Weights of a small transformer language model.
Training: a variant of Muon for these matrices, 108M tokens, 6045 steps.
Each number is 500 + 40 x the weight over the matrix's rms, rounded and kept within 0 to 999. Layers, rows and columns count from 0. Numbers have three digits each.

# gate: layer 8 MLP gate, 256x96, rms 0.298, rows 132-177, columns 0-95
# up: layer 8 MLP up, 256x96, rms 0.294, rows 132-177, columns 0-95
# down: layer 8 MLP down (transposed), 256x96, rms 0.102, rows 132-177, columns 0-95
gate132:473491505482513489471507502491511479479516490508503491496522483482499491495523488517498504489485526468472508486495484468507506477480511506470488516497492500481519503503492473543515499488517479496516518510503506504502515482533502506497484496497490516453528488488491488481496487541466526505
up132:488492503478501504473492482493520509498502485497516493491489504497481483507532492501499492530479508473504506485502502500518482488489480520466493499472506508506522485503500507531509502485506460515523519476502517510506532501510482525490500494477494544486516523506493523519464506510489495505
down132:514488485477475489524529520494505511491492501520515520521488471504521491510519499461475476514489500497513503508477530471499505518502496489480505501487524497509505493486474480503514471486504536518507524492538514521507495509521536501490496500464516474515528492497494493496536476543488514457
gate133:504602486474564523498460486460427456400560474503580437484625586604481514446477531540513529423434427522515430507598509468680455509444458497566611493524515506467494532467508428518452551499485531468434576468458497477454478510457472506540455564427437491461530542477460425462533502524444585499
up133:569507477576481527420566465465557514528541519606543571496491434412561552506483492439471505439496526529580571578529524512466567478513503458408443503459476503506490561475453552415497539521584518425606441448533506488510471379480516526510554410577548600541476538488428489552582488478589419577
down133:427528540421601498525501467509501500529420481539588521484465567615491544479484505541478487459475439507550447464535514538596476508496537533571581507471504460488471467485480477436532506561522525503449596499475513494486537536480433580543447496490471486527542499488535511510413535435443549471
gate134:482445500494468472466458571462486487434430411615463503387519472482547502465522456469426458454409469460505460547530525490483529435488532503424482424583490575456524533439502408511487420566560438547514500467529589501421476528449435562561536441486445441478479578466476496542489524496613538542
up134:467478596407484500490521595377501423534448518590453494551477455521426480528487520425490444431454492438502480469538546492487569510509429495463436482544478486522473587533527465530525394539517429526490521536548501450452530522537457465470537480438463469551514533465542484456614493600491519467
down134:457476463443433465371543485466430481435448435508498530397435509486457527461604578483520508563471539518507455537454565497479542439519458547407507493496378574427549503556441453424499452521628517519505488497607506533420563586495456566490430569554484489426511568580517470484496417547527514612
gate135:471424522491488430516460527419566520512519531522463581488522468466534446623577415457475532493453483531510468498448514528562504484500520458555495441465523530475510488484539531504498463597523492518457511453538445541488482496563497467463564510543429529533495481497445452510465487501576533560
up135:518466508494453492499480560508445483487508497469473506490527480587544512581535465502490505528514473483474482549505534529492490500531475493509504468451536475501471301517546575540486515514522503530510484534494431555419502446522529521455506504535489506558509587504550507508531517428559434525
down135:513443522502497588515444529456529486450477511531512515529485470517496512551472490515487489437508488517486510518427594507465574425526387606530512585465517476438445497524571546466500505487524549397457422473568511464395560470528458525395470440575570567549500442521514472541473532479449519457
gate136:462483537481519551465531531493514487532478414480566495507482489566564444513510485400470544449590493473505440491468514501589498534490467490544493555598522512508451533547462540555597576498523474485478467573537411521507479523443507425508499566461495551511406476438519541444490503549477459517
up136:579520473541507447536539517544467508477500538565494470465588503467445510506448540585473452543442515440441487464524494533476531606434502585556504464430450613486567515426535442490524494502447564599550478582446523443539449428532518514484525513515503429470494546560574532527502492417544489479
down136:490489435484531495495527421574534450422506472563510478552510482553567580499509513540479533466499501499470427464525502488493542516538597500502515488458497494461513483585458524574477519484495484449534498495544554449509548489532478501474548524525399451561514442576473501487583591534461482567
gate137:463515482540537468543543536543576465516467470563554529485467486479491507510499486505490506497484516462484478549499499477493444519481478504487478489529515488488519428502485534492509493487525488512550514477483484522502493519533549498453468494486516508518512457472518520522460489467458475495
up137:507461484507496500513498447526483563523509541463486469517518506507528502458489520480475531530529534489528498437498514490555565557480538475524525509485490453481459502494482483510509528502470504507502493498503500495486498515487422496496508516529524532545491508507511488511513480514542512491
down137:470485472493487506473488465527489514510553532535456481469507474484504525520458523530492484459508536524515544445567496461504523470474544528464509533451466504457492532474502472492496457470492557501497518490465547473501531517464513513517457489527453578529517529511505465553480502451512557504
gate138:476453485504452499493547493497535506451472515454524544523534517527465552514524500523500516521474511495507475487481519498484485514509503487496490486481530510536527509493503495473510488504485495471496519493472599518561538514528515499515487510569496498466518446473524564475461528435477485541
up138:499528471470510531486538491518527500480479525441518512548514496504481524501525467541503465506513538524514522500472516538514471492508429537508537451518507499535542528513458507516484484553476459507537510471476550501522507481527497526479491477506507546555511497522525510469523442458476516489
down138:545470547508449517513516546482470515470469527484514514496530483495520471523491503538476538446519540506501486492515482485476437506571498475508493477434523534527474495499421520549484513464573495503555488532452478505514542465468537532543461520470495512457543476570477459458493472479519452516
gate139:465491527503530482461440531532457484525505412476521558503578533546559462510491507451479549438491467533456511455513592462474463405477557457526398500540495490532458492533541520499490467474425479455517603435458494499544507538568523568475474493571534508492464547453529383580508524564481395421
up139:483494420474437508537534546474475484506463584619643464390407485446475599466541533494554468509540545512460423507441527479406497497540529443477516504477507589574481521512511516513542404604539495545424483501447512476422583608394539491512547443503460527522474480548459533542551511499489463597
down139:509539477566522463456511478505489595553443513467501534474470460504510553415397554522519430515466484462415425533476555546515545518620476472527515510523559592496504493571458447467594537451445484505468536527561565455588455559423421506548557570507504465454482508534481573473511570486491526491
gate140:510533569457437475504487519537459517535505464470497503449483403541498568552501431504497505508523462490510498526532498550488433477542500464518565511480495515501501442451511504522531516470486461528541436523467449569550512475467514561513500471474484454428530583521505510453514466478545481503
up140:506452531528523500545490465540468459550527452458451534544496542418468450463517504477517567460507401433494487504539496461504387469488511501452596446489466488504554495526424507511503529524484500481541492420458469512532449466475511502468494410470542531511519518499471575528473443506558531561
down140:529488440477610517440489539515483480447556504500530536526481565476542499425528500556500571566498451489414468541499492505501540511546500549589528476452513502536506482591592512441469498454516578516551516544484492482545491475451471460478478462490525510456465485476547583457486461479494422562
gate141:516549562502451558502516534568474530522485451451532458461517413495536511455437531471545542546546471534508442545536509517551493519523516497601556520486489436450453483593488461454447493500515463510508386512437529522503546456494492495478422575502497459492451500506551448424556525519482459581
up141:517490444432455526563511581419510492506527539543513497470488480541457514531579506559508474483553447479555593510541462505450546440495487524485468455505516528509465506509557508507524495606473535450489527523535510437513510481513517475471573441507515538464567473483527494506489540504553585519
down141:490599524486531474471517428517449530542517470419488446448422524572474552440548493530509534490517505512406525485537482506492489536569507422540441470549549455449520527453513502491463486496468456520529512514556496469511488537573430459549499537484542472504505576496508478514418499405479512525
gate142:513486577508453506534448495493520559509500548543525561448466544528503455520554511469511502518522507502502463475490485513519467487571505493494510460548477455485527499449483509468510483493521510521493516498476455504480508570536525520485434455479404517551545488494486462521497536488486454497
up142:463505521537468504567504454505501492533523543553532416501480554513478501517582508477424512540492453514520502439477475498519451513536489454497510491542448447511546457539510479473516485546517488505496550444477522533481511446496521490498514468529461526477475492500500548498539450502507514497
down142:515469569514494491542481508542534431506516499478499514445467569536441511515526501522483567552532511527482481454464482494501487511456497507560516551534471492481488549485469475436515487499522510451452491540491491409418509504494501573514492495557486501485574573470493551469502569523466539562
gate143:538465422561464533529463416412486533462477467486405492387457639476501491415511493612533482473474472403500547496485537474457530514435488483530525584479484408489443442563512447424509557457504505457473493566458452527513492429566516496531440404536538414508428449532476438515497495564438404548
up143:656520481507482610469497437440423549478520494503503408508437500445466539503480531457524573530501485466450469454471544486454505565516491490579442522480560435460425510509555494509573464395439442492422480533481474532538495494597495468455437482561485502529495509477548515445518525546459462483
down143:490384482379523404468490496511487524552504581416569484429463551504430476539557535534534519506525602445551538543468581564464527561479474475569579520456512498458507462533457429415476485482563453469462555584443494525512530527506532540492394573427599422519479492477460546529488517540469538553
gate144:502494473442492461533460570532400488474452486495442538359470495466531478485506539529509535587546572436469521491502471469510494483407496580521487480504546556547353565421521500547416441607548426499538523543571529414420495547528522570553479604456476435461494499547471456455617512522508600601
up144:506515617545474524565511501377521512475537561550483522565648380530515385464503426480492487411519426504563429506530540534545609625452519483439546510558522588537534519586497554499595543523494525572444575510415511534456468471591518452518475528509545548430438500342503532454542471540523429435
down144:482464412504517476540484571548462464500494552492532540452402539535602456553464511547553558442553609440449512516462483496494508482399497564479522509534556461549338506505502464553491543578486457455532485481558459414476545478502551541488529503537518461434586457494525547451522444397521551617
gate145:505495446495495507500466455556505499472491531536476426478543489544493526542485450443520469558536520494492505455456443460493467562495506470505416503540507471503524513477460541516492474560525428466511521480544528424522530448590542506437510493631535413498495514462448493484455532446548476499
up145:521483518472562482464618477418521511568545424524467518516495471477452480435525439592565441485483538521514540470506518503452501457482505490527607464487524527590543504491509556464548514448513563586426511505468536510480508567486546476471496496418437496410520508528508505523488475524499538481
down145:514429511536560474485495585461481556547456480536514497449517424490508538502463506468521515433488508487534517466503516482522493488452519505506412453568407556479467552485519493569583490483451512486492463479516539534510506497463526411568505540500465548446495547521473482489535405406458489554
gate146:513507532558419526545494466499539472480469460465551555468452497374473486475471526483516457462541517548510481574487449551458578531552431526504499483507484590460551425524514587553555616562370586407479521561497534451409474507524558484492507406508403542540482460461517511559489481595475484468
up146:507631549476507531503466540485518371543476493523553481467478481482503539421539526562423484460439413498476498449503511569470479443410561529474466529457512477572516549528381416506413452499414512550491519472492468424461514550563438534564499478517506515534493526556573472466527493494468539534
down146:530449540420498446615555395492549534521522524509442521514493537502488527506470447558448440483519471494494501556423475484458596541507498585481534471513477504498524521527566521416522580578438497438497578508497556502406480473472526497486506519519445503478460465449470522509537501553533481497
gate147:476534522463563441510455521463461561477537507561480492443468466521516435551466472524541499509488437512438456588501521491529506479540493510511445548495450497477476388468510488426545413511385566455505476501477549442522558462495525516584574549514427515527472505630452518504556531521504536445
up147:542447522507572465478489496474539465513496503504520479492557535526531493571534532426534465475562439552499480534518570546548478567504477469495523459445526474428510483524440497425468517455560519506523481515572462500568508443488481602515537484488497483505409389559493515524482513546521506493
down147:491496521609424477579475497538574470468537508414406468520514502461465531561509473498499541504504476567463381474490571530497405518486440472448508495435516478455528485397527470518521530492525553539517459451507424508470448530497479515476545531553442523523550546563469505514514513518528565538
gate148:506499494512494508509505504498490511497496511498500503516511517494491507500510509487492496482504508500497505481510497496510507490486501498502496503499507513491482504499509501504508509481487501494499509503487491497486490503499507497495494501506498509502508495495511485506484488495501526501
up148:505502504495510507491504485501503496501505491489499493498499491495507507495495507505507485490500500513508502500500513510510510480490507514510499498511497510510485502495492506505505497502503500492495491505508521495495511496518504505494489493492484498502505504505511498500497502502512510506
down148:495492503491500508504497500513502495499502516498501506507503499482490490507480484500498510506508511500509499494493498499496484497503497486498493493499507505499494496515491492511495510504499507513500504500493492498491492505504489477488491506495505506510491513502504505513504488500507498488
gate149:498489470525498494483517497515485490485514511518477474531536489492499502475500515531474518508511511505498481492498534487492515520489468502502491519506491479481519476505493497506500493498480487494506488521509526520495501502468493502492506505467509531522526500488484513495506485475527529515
up149:493512518484490531500496513505524517477490493485515497499529487501505486506501480498506468481465504523500496495495504489483495482483496505526471515491487522515506501501508478491471501511504510518471510493504490510520517506508508507516477521501506510499455528504506482460504508509462462514
down149:498528504490495509526508472508528503506479504488501511507476530495493483533517510502477515478535528517499485525478491505507516505488504482532539495475514513502499491484484480493483540484501458494482501487498508468491501518510522488507527514522493476488515493547518526470535520496509479517
gate150:573512503540485557574481458475513517609491462578524491496456458478513521535534505557476532556538475522491491485532443488477458499467433491490514530422481446463477450467535486503452510540510507510480543514547510505458500537567507456520521511501471477450521507523378414482542456553496490461
up150:481515450480547490470498523547400491477470489435493492489546548503468496446457541585525474505469526554497566515513491436555564500521538470512461437539460513425552492512509532529537485472535514459505437477499520524512508473484519532479474489394592498495495503541514548512527533481489477504
down150:489521510519433511545508478503447509503572545510496519541453498497509510485499491455528478502492559510518547484520414453584531548541459462499438490498429514472526496458552499523465502433421560480567483395521512500530536531562540508448481481548580530521452498439535519511436497494448451512
gate151:461503464451554545472567543572457446599439449530494547496440506417487530481595517503437533475483475426520501490509492534481522486497468501471441453507452495514487564529482446605409477482492467486536485546521553462561460497439463529463559392500420509489508480474490503558567491635493497479
up151:370548387419537539500461588559469405483461496408522504401519492581421568451476524496539534519527474588478524462477532404518497506534491523527507533542553514463504510532486446470513522501565495450480488530456517415529460499496464442514396524447454501576443526504513465569458541437512600482
down151:503489569545458497530510475526475507524473548522496517439517506533489510533453486446503503524592498530505477422504500461541504552500459505461452485433482605501469466479512466511504518597462515510499474498501566445480464500513584475567526472501366553601531468518511435536501482463446543526
gate152:542542473506510533529480524557507542508463523507470498488492536480508475510503521458492540492514460503531569489513500531493546527452557484507507462491530563477507492514522508465493479508480522537506512541537503496552514488514471511517523478457513515481522506505459490504521474456462507471
up152:485453530477500495500503462516501472501504490481541481519507473518488508473489479543508457528508537531483471552503483480500480482548453499474502530537502491558492482512483484533463516466529494462471509493497476498489448464517506500506492500499458498483512505521526559485483518529471502519
down152:504484519466506489524473460529562521476453555496520520468501520535506491502448501508468514476482470505494488471498469487536439510570504510467451519499464500515489492510523475548478532492529478514511527470488524507499499459519494509491509478474493493548452513496543510482489541530469543472
gate153:506438487508508494468499504509469512517504495548410509496507556430507448462571441513455506430503478533438538511485517510557519469546477513535528535513472509515484482488519518497507478442458493495474470448514487511543476461452533500552493453491475515548413480500528580502587492571504487436
up153:436454497487482532507502472482440515487448471515484529508526496501494455548505521532460456517547483502524467545513524501474483499491467597537526519498468555452468554576456512517511426511562509465508444502519467468567441450476516524455513476496492504496507440510486493519573584495435573556
down153:460530516584482510487407525519530467543409476538525612539514494505472425441541498535505499529498486477560498465489499506416578501482480474505543565501547494462575523581500543445508515447523516538532484478510469538502455466497452512454529484555491493494511490564567570568448487470541492427
gate154:482480480542474490484453520495572474512486495455453449523538476461459499530547503496505546541510504471538490499474514481500522482453493512523509465534496560484547517443492520504512492477436468508546534521472556536472537507447519516491570465511494502454496545466522494509497491477466535514
up154:471539505477523490528494537534483468492499558463467510472500530516539507545513437537517492477513503472489517451502467498524478451528501533515504485521450524446456498486543484538520462497480496468503492550455545495493473483496532545461457487519546515519471509556453497569484470495474575538
down154:491490476513503439457522531489499469518538500521495506477534494483563449547453528506487502549501523478488417532497503558441446512521497491518457491504464514455551490492489500550524497487530553529456499546493480512466488546578505496465475489481483452513524515536475572487495437526505499472
gate155:540514527542452459506517501426408505580577427482444500439625508557470528557531515545535515541549496509432559517477457491428499535560459496506508488506470519529516595554507496515489573539491590530488526470517555514492530472557521474531525472451488558478529544511479508435491503471465418476
up155:494469505510587475476497450484549520526499526552490504567472490510446517541500499471519540457469442468522445467469535482642513473523458464541506525459550549507499475451496531490427487451482523472553472482404415515518463436451480597562517554552493455585420525489452457536479466495498511552
down155:492478551527500523479409528545491535481561419341506428555493447463536501458439475455471509515493480565459507510454439536529526415472490553459508479518477565502523428511478467483480463485427446483547529523569477545465526532456457463525469526465507505482503463536517555505556437437505476545
gate156:536436549576513504529553491450511485502510535502557544459514541471558488529467516475482535524448555507464520422521477536470472465560453479592452475504465481519449514505481491516486511505481553518465526523545513544476558514510493502521517519495507535479499500580490463487497472505452531454
up156:492495553524499565532520527462544424545488505494479553474457504503469470501522550502526508552554538470504502547601457460503476513507470521596413487512543451523510536445503481460493463553502565553437486509556480537492537521494472506514473449543458522504434471530507453455466511516416447502
down156:497476440525474519468494580576462517499500455472454508492473481481510522571518536547517500479536509447518523571509472515481556472546523504499478550430518505475519495510453548438480442465541568495537513483409519506526526495482496565564451524579461490521508556470526488534480494557529504500
gate157:493474491511491486490511482476515488488482513504510506508517502514520494506518482518502508525514513510499509506493508507495498512496526499489474503501502499490499499512497505495501505510507507508481507495506515493504490498506497511497475497519472497497515503497471488499505494504497531503
up157:503515497501511511502484518505502510505518482501503492491493497471482512495503513480505486485480497495503479492498495497500491496501469492494506489498491493497499492472495489490505494479497503496525505491492501509491524494497500500498521510492537514497500497498514509504503507493499471494
down157:490490487484512503502514481497493497521504459516520473492501478489496524490489487499479489487499521495492501484500496505486492486498475508501514497497509515495475487497487497488493508501484471486506500508505498516489479508500517496510498500502490505493498497502500505496515473487488498492
gate158:514470495497450587465509477508471504470436534522512481568462547482461550454493488556482475406555525479498480518538521541569482479450487460452518425571502442507489516532490465450465506533473490431583583487488518409476514510483519550526482472530477561473533536512560530559500568488518584471
up158:527481520517480471551460496561514499508549418548501459564518518443524519508506535462498462476551486492524439441462523417562534462445484457528511561469463495515523474511515485508563487442478471524453436448482541483472437471492505452414539532527529472504402558567499601453509451444564439557
down158:520430488502495476423469497443434483502516545490519497521502471464533490474494464535466496496471505506521509501565463483489501429397504450463466470417459489519455603545488556492505544525512473427538518478555511450536376483435562491519506461591487517514551501444475440459484499435504487489
gate159:517476532509504412470545509406493455503405524474502451497565506400453410517552558525472502448416483475545565501604487533431497527541506536477560491516612410392555430581463512480501504531552475511491569482552403556555528552479502532547519497481602408521520491506447433481572495547470489526
up159:592474546497421479424521514549497490376424383523480459517544576475442444453388527451488498481526426397449533481590492573460511536559503516434470486524465480572528486459442545495585539559495450587527524499554483486443557511598463589570526439447518608410521539521481522484467458544396549457
down159:530527431438579540471547519529480529425484513549423526576487544497480450505596452497445499479458431429498573477481516533525544515497462468550493510440496496475514461594507552452488509499531448479491487442473492532607532523554514578439499471445572540606487526460541532445530528522488449410
gate160:508477499524490538476493470505510469492413475529535566481560493463471535542501482425498522452441488585468515405451473505537521497512516507441507426528483507492486489511508519502496442537472515465469509510497537499494538490500521465490515461529488551539497541458436504518467533511506532478
up160:578508501548483587492507527548475528532468484478494525518504449491494506496510464505504510498486494522456509464434461582546553465528486493522499490469457501502415559482542469467534507525476519440444496536496503574467496434555530528537496528520503551499482506505496478493494533511453522534
down160:455453513500517499486469495465510437478533504482533485527523523416493465447465476523510492528510503513498473543534502502432449473513459508524492488516520493567542556412482556504505512463546491519531483506483466492433415496431439443532502506479542446458511528473475564501497491473593477456
gate161:502483510546487417521491481537482584503520459515494510476510499530502453552486468462457484433510416529477472413561480460464497432542522547553484478511483438588501520520515502511593519529499483498490421440566493480550528491538480572465507528442504490508553507541507469488530513527548549396
up161:505470502468489502511432490516545531408466525532504476535514493464481460481540510465500507363469460497514499525468503430491572415558474483440458482533566450508519419505421493500534510475516458485529522527473447531515509420495534480594492525567484507567543575507524539542508521488534446429
down161:494473417515508536519526528501445512490489448469470510531490447465560497565531521497500481437515458480515516508453512545529473458426559514559468538484429498493510527565549542502476546500533543377532504554530544509485483432528489488460538457416448460489595507397578520524515459560571554494
gate162:583526458536515530500477497477522465481521531523469587527551489569493572511547493538492437509490479538529544587548569537459485526557526537445521464490489521513527511496444423479519548480525478445568509599452531484551541478482523540450489518494540515588488486561537488450533485492483456513
up162:562463480465496542481515454483464492497503484523462476499537489507527476467547500512466504444509490511518536508498480487469503491536485530528471510503416524474498529476508517430491566509524550461498491465475500498554436511522537555559423491526506554504499517493485474484499509508511539580
down162:512439464531485544452506480484475561547485542514536527528508482457465533473486512455494541459544514580472490512482503530489498441505506434515555491495477503427572472440547564504516421504537580506427540495484464513493520565433510429547495504475499458573502501531529526508490463528414569566
gate163:496501509506482491512485511500502510495493502504509479509514505496518465486519499492497514520516499493479510493492497478504512512487479496496514524517462491502510497502512501512482518515519475492517507535522480498514518501520517514495484502511503488503492470493505510475502502502470508535
up163:511508498497491515493498501503489506523488497499462486499517528500484541510461533515510469490485510501500522499498508507499499499502510504506506491472500481493492514496506486487480508514494505493490465505486493519502508510496501486500516491486487492544500504498510510512524496489493497501
down163:507501511502497520499492499509496534535507468494493491489485486489513502509540498494509454499512482474499513485518490501500477479504493503525525518505478524493486510468508503487494522476484482496512521495518510503505500515472513504498515492512486498520486475482475495490495498475501493499
gate164:500504502474492494509537504508528484516510481459526519508472511494486501497500514479459511494507459481500527511525489499490477519504480494518491505509474502480490505506498524514507497496493482502525503492495487515506493514478488523505521460471508469502524480477485505494495499496502518540
up164:498501472525479518491480500484480525507496510478479497518509517520518507493495525516511516496528499503514489488480515491511535480474511510490495490476512474499479484505507489496503495477494496475509510503509517475503499493535481494514470537509505532515500492508494495510485513491496447496
down164:468498473462491457502519485507512508523518506536506491469536476517490491519492486519485489493489505517507501473497495507496528505493497501477470477490492482473490518462514497482470486508486496487509505509502535497499490506526501515506467480521499515546493501524473473515494488465506496493
gate165:451478531466482474470510484470476494505504476456547488516531450536541462503468500473450413547535524485461512510537495456517526538456483537472465468429476509490507509473513438545552507494484503508550521492532482524499516512507546557490421533455529516527514500512550530485446519496526493445
up165:519496523516498465509436494498502509489495488506499520512489541487481540511494509483509574446453464536477494555471520521511462467510475513565520514504534503478462518491453483461501503528473466451455486503493508526494471492467469484520554496548551455520468507480499545480507496512476492546
down165:503526497573537491533468468560498498556563492518479489535543509517488542551482506539527544445455440553501511538450424514472488517483503441598500531568485510498470521511505522472458482507472515474431539498465541448486452497568483465503522422557492566419442507457477496503544500506500514583
gate166:408488536434452548471478499499507468457515464457492451507414492483558455490536449467485481547532468516536503496474479449470511526487461478478422526503478522492514507481521503471484483487397533471423530532433457449520476435568470481486419518465462482530566461533524506464491495466456500479
up166:538564493503490530505461473549452511537553527427571529501460489447498535466499551521412478437467489487521485547433491483502501461500459565437465513572494485542515447512476487557468481410451510501520503475491520549543502537461515461484486527479448542531523441487506475460494421504483488414
down166:566432494472513528505530477419595497496493504548532539518556420479417529508453483504499514557517542492520506537556483535465440544565444521554505521561482487413485573466503547573492510449526516505516501521505477525477458489547537421506533479541495533437467499504442414508549486538532521541
gate167:423445418471512489459561502460507499517506496512493471450521439477465608542452476475572429433586503612502596473537471473505464504524480504513558470510496549546550534503531482600550498593545479436512516450481516422509488485496517586439484483480507516477438452486527544530535490544474441529
up167:461363462426514535487443543501571454506561455443544458528478520496525487506505589489504499472527476440477468501532537481463440542507587508542452525480512576489525454490484493526511512453435524501519565483372539445552502493535500496465508593420546442511483422468482443525472474436494606532
down167:487521531466499539474452453472497520471468418473541474451446522580402533446471533496533526468440519507505451494531482527560498562523539424578428501425504590477463482489539442559552461495500475513479480394481500445515423530502482529456499600531518501490504490511520543472475507507442540530
gate168:419528563500528515433484516502451486496518497538544508533471460584408485486549488526536411392528553545455494512520396616598433494500517490430468489487491543522490496493473453456559470559561533520522418428502547522558485509516517459532580442449517500467469479479563495565554407507435406531
up168:492543450517518568446477525416546420458483500483477468569564456491481566486470490485386537436540554492523500505510492463427561575554509583524464537467511561519519380481424474501566532443443569496507505482493510518600488475457501487501546581600458532520502471439536517555527511525441498515
down168:447503478419570472523510438501572487500408516476485491459532524487549485537574507485436549427472500524574411565456513445493465495497540603459457492524465528545507465484575574533533485539545429604492521525530497444475527472455444546421496569537497513498583540468468491494564427429523572505
gate169:530567464473453567516538524503491493571574509428507470449415465499510408473518524466548435490480420586527460497596494478450470543524496522426494462498464436470437494478474529518506506484424485453461423449491464492451440484419486448431507410527488458486454437457557425509537520540447479504
up169:455436522524475416519477440563558459437480474466525436522503532482489509496462510509527534494509526491454429589473532485505532573514493496514539539552580479492504499528566448427575488505587533437500496484564496505566495487507483550453483552521474437369586528499483472450401545514537531562
down169:485450474503522472512475573516484464545448475490455467463546518569529485479460454502484477522510542477441434468512427464470390524518551519560557521432452494426488495518553436520519577517481504468447521485549486535550442473530488591442476562455503515540469507506521521425508531475519455491
gate170:493494512529465487502498541541523494496503460455501485482562499488502500517488490532418484482497531510470523485466519521485481516535510499488517521487527548516450493511507500491483459514470487542549481506498482406453548535527476493528509499532478526477519500488502498462514511508484502482
up170:492497504524469492497482531513530503479521481493510496500542493496498479494506504512448476493491518531498506456478508528496454518507509486483495542487505546517486491512515499492472463516490509516548476504505480434480537531532509507521501503507468518487514495491513517457502517522493508507
down170:515500506512508523550472464475535473481522498466527555481498474499491535552462492498518454462499519489482506521566519479480420460533520468482517514508454504539474548493537462474486481497508518485565475526501524542546454559480483533487530481475522478460514539441521545478502495508494445451
gate171:462585491497550562480439515494543470440579421532465505488503535502442402376529504472482579601409490551474439470510458482502545528395543427480493486455536531455511460520539463576451520525494443562443487424457557466469526577576441516502447573545454464510461517590565557454507531517537464504
up171:485468598566413584491433639461416455502513433464523557466540447459585564560485481494659568452518464400522420530490605526508455473492516432497337503510466469569480461458293484460490459369588481413514475531462479522480517552551484575626436458484640448444471578474494469439553556551456518529
down171:524444569435538405631588486521509518511505506512483468516536487516531490552493428513510385367476478464519548535643493500481510513493611503508544455496454453543466461452424519516480531559505475432468480477506526470539543489533536550590554467419462526530468471457509416568574458525553532520
gate172:488484450476529526499572455525481545508509459547472535476529508473428511442616455537573479498504501504428466501446469511545436499537502432499548481473485478478385490433528514495438432453434446469495412456452489461507489453534496503538520486489489527514453496580508511499514487549421437490
up172:475440517455497471514502531405536501449486444539533533468445481584495520492506456457553576477547489513490584570476469476508535535576507462515545528482534530514578541493533527437536536543560492455461574513514590444493522429540469440545490534441402484493583528535450493493550429503567447474
down172:489532579519469442565574447557510558506534502557497473452449488539440492484503507447475469544500458448435548503528417533497445518515483503578408430459491517485523544531540500533480488530469514464493538512464615525518548552539483466498485497466501520477486435485493520505499547473462429486
gate173:555408443524436527482491527487509521458542505588451537452508494535524493500576498368494492490510449486575498495478505498496539463457486526494506526425547536533416422568484510455461502467445468494521504479528554481573506561500496506558559536550574551520498481490467483459488601526461471499
up173:566414421511490496537528443448487490575572452551468597498435496474550590454542510446423490435482536571501473533520535477546516551515418516528544517466458503515448523533483585541514508429359578394496482491536416478521476496440483451472522512590482476559478451510476517438531512578464448496
down173:486545486463513507444483533464477546525498534497523474382481491526519465455505511518479547511485499524472471468496509537481527469457528425484502492497572490469523476491526525465501473460487462574491561518474481542462438505540512581526487494466578464443507576479454593440425446497497547541
gate174:580488512450479489510511465411510461514541454449625573429542435508567474519491511479457451480453513462461489525486447544472508457537412493445510446453483531516484530461442472539426451483494534524526567469483532547548516514486495533543541498520401482574505549466522474544507569512559607473
up174:454579507506519532477588487542553480505506482496606495474473435470496552467503448505503474517496493448490509530558509535544548496475472480563488503487538518440484453363555469566624538544462496477503492451500599566521518538512497560514446522447500432499500488534484525478522568521524522474
down174:506480548459448469555508502477515478425489463443503558467500538515566482511518444492478504487468585502457508515471471479574538480523484518405493527450475540502520564428539601448481521454559528496557533534521413567490548453493478553491576521463542442474622564495448437446478495526451512464
gate175:548459572464469494563480569489445576473471549559518500511485465450644449541506466450384494520501464582549489519480447514502469539540503427545481490598495552475516528522540499498504570467507483493426477519564510494485525515535555492512551493492513485437465414497483469475453455454502524449
up175:538521451501485565464404450462479550438555573459414611433538569604498523513527539548451524510455523537548519560560486519466503467518489524448474543524483569529529484543546488482470487507496447476449483477565498554535444550497527499530559453524485506484539503536502361443499513500517499512
down175:484433481541483532484382511454457426472494487481514568502531471515505499480534514541493501519441484489496488531478519504523479453505500537503492485503521570492569532487508462461490498566432490449484515492492469593562443477417497511470533474525456534561477557602560405457515534454501460556
gate176:495463556506458424519497519464511497460498455469572448427523526512587492512482464456504488506499492521490437531547527521515499494444551524518431573474512536506509458440440580506577412467528470554572488535482521515506490476509430493526460546516530489474557485540556523471483451480471556533
up176:490567467511516494490532514529513523542456542522509527480470557498537569588449506468532465459528503541508541441556514480522540472564514475398565476523428523576471509487478571446451540522525418554531546460489496484513459464520526567445574520497505576493473515536526488446504407499470511515
down176:499495529480536503471498534534595532577526482444467455487482546551488530460504414506531501517442538472524498503502422527562437556510519508539492455524525573519494526486563445564485453503459420494547554564497479531523554517505556453467545493463503498536458433479524598517480479529458443433
gate177:526444584492495515460474512465510442535539419563570602422551460567556475468422513531451507483494545494516481466488425523527520536500456550520477585476541526603418465605458448510487508574463567481469452450542459520495556515587505537517547509561540548555493508448497491477509524516448502483
up177:412579514467423501513495462495438451546466510551435457570480478484470500487439476536538446412458467468459513448459482505409485488434513476456451513544503426494563481501440419426513498495453548495526483468530542454513568512541534573460476516530577539444486495541513498488457484457489506522
down177:471638442437518469537558523431455477477601407518466601502507466516495537438527506544474523507506522577515475532502447428562411508456509553457405580475500488515488504516648446484480490554462546537451450547479499428475489513519518504434544555517571504545504521589492470444534555424494460493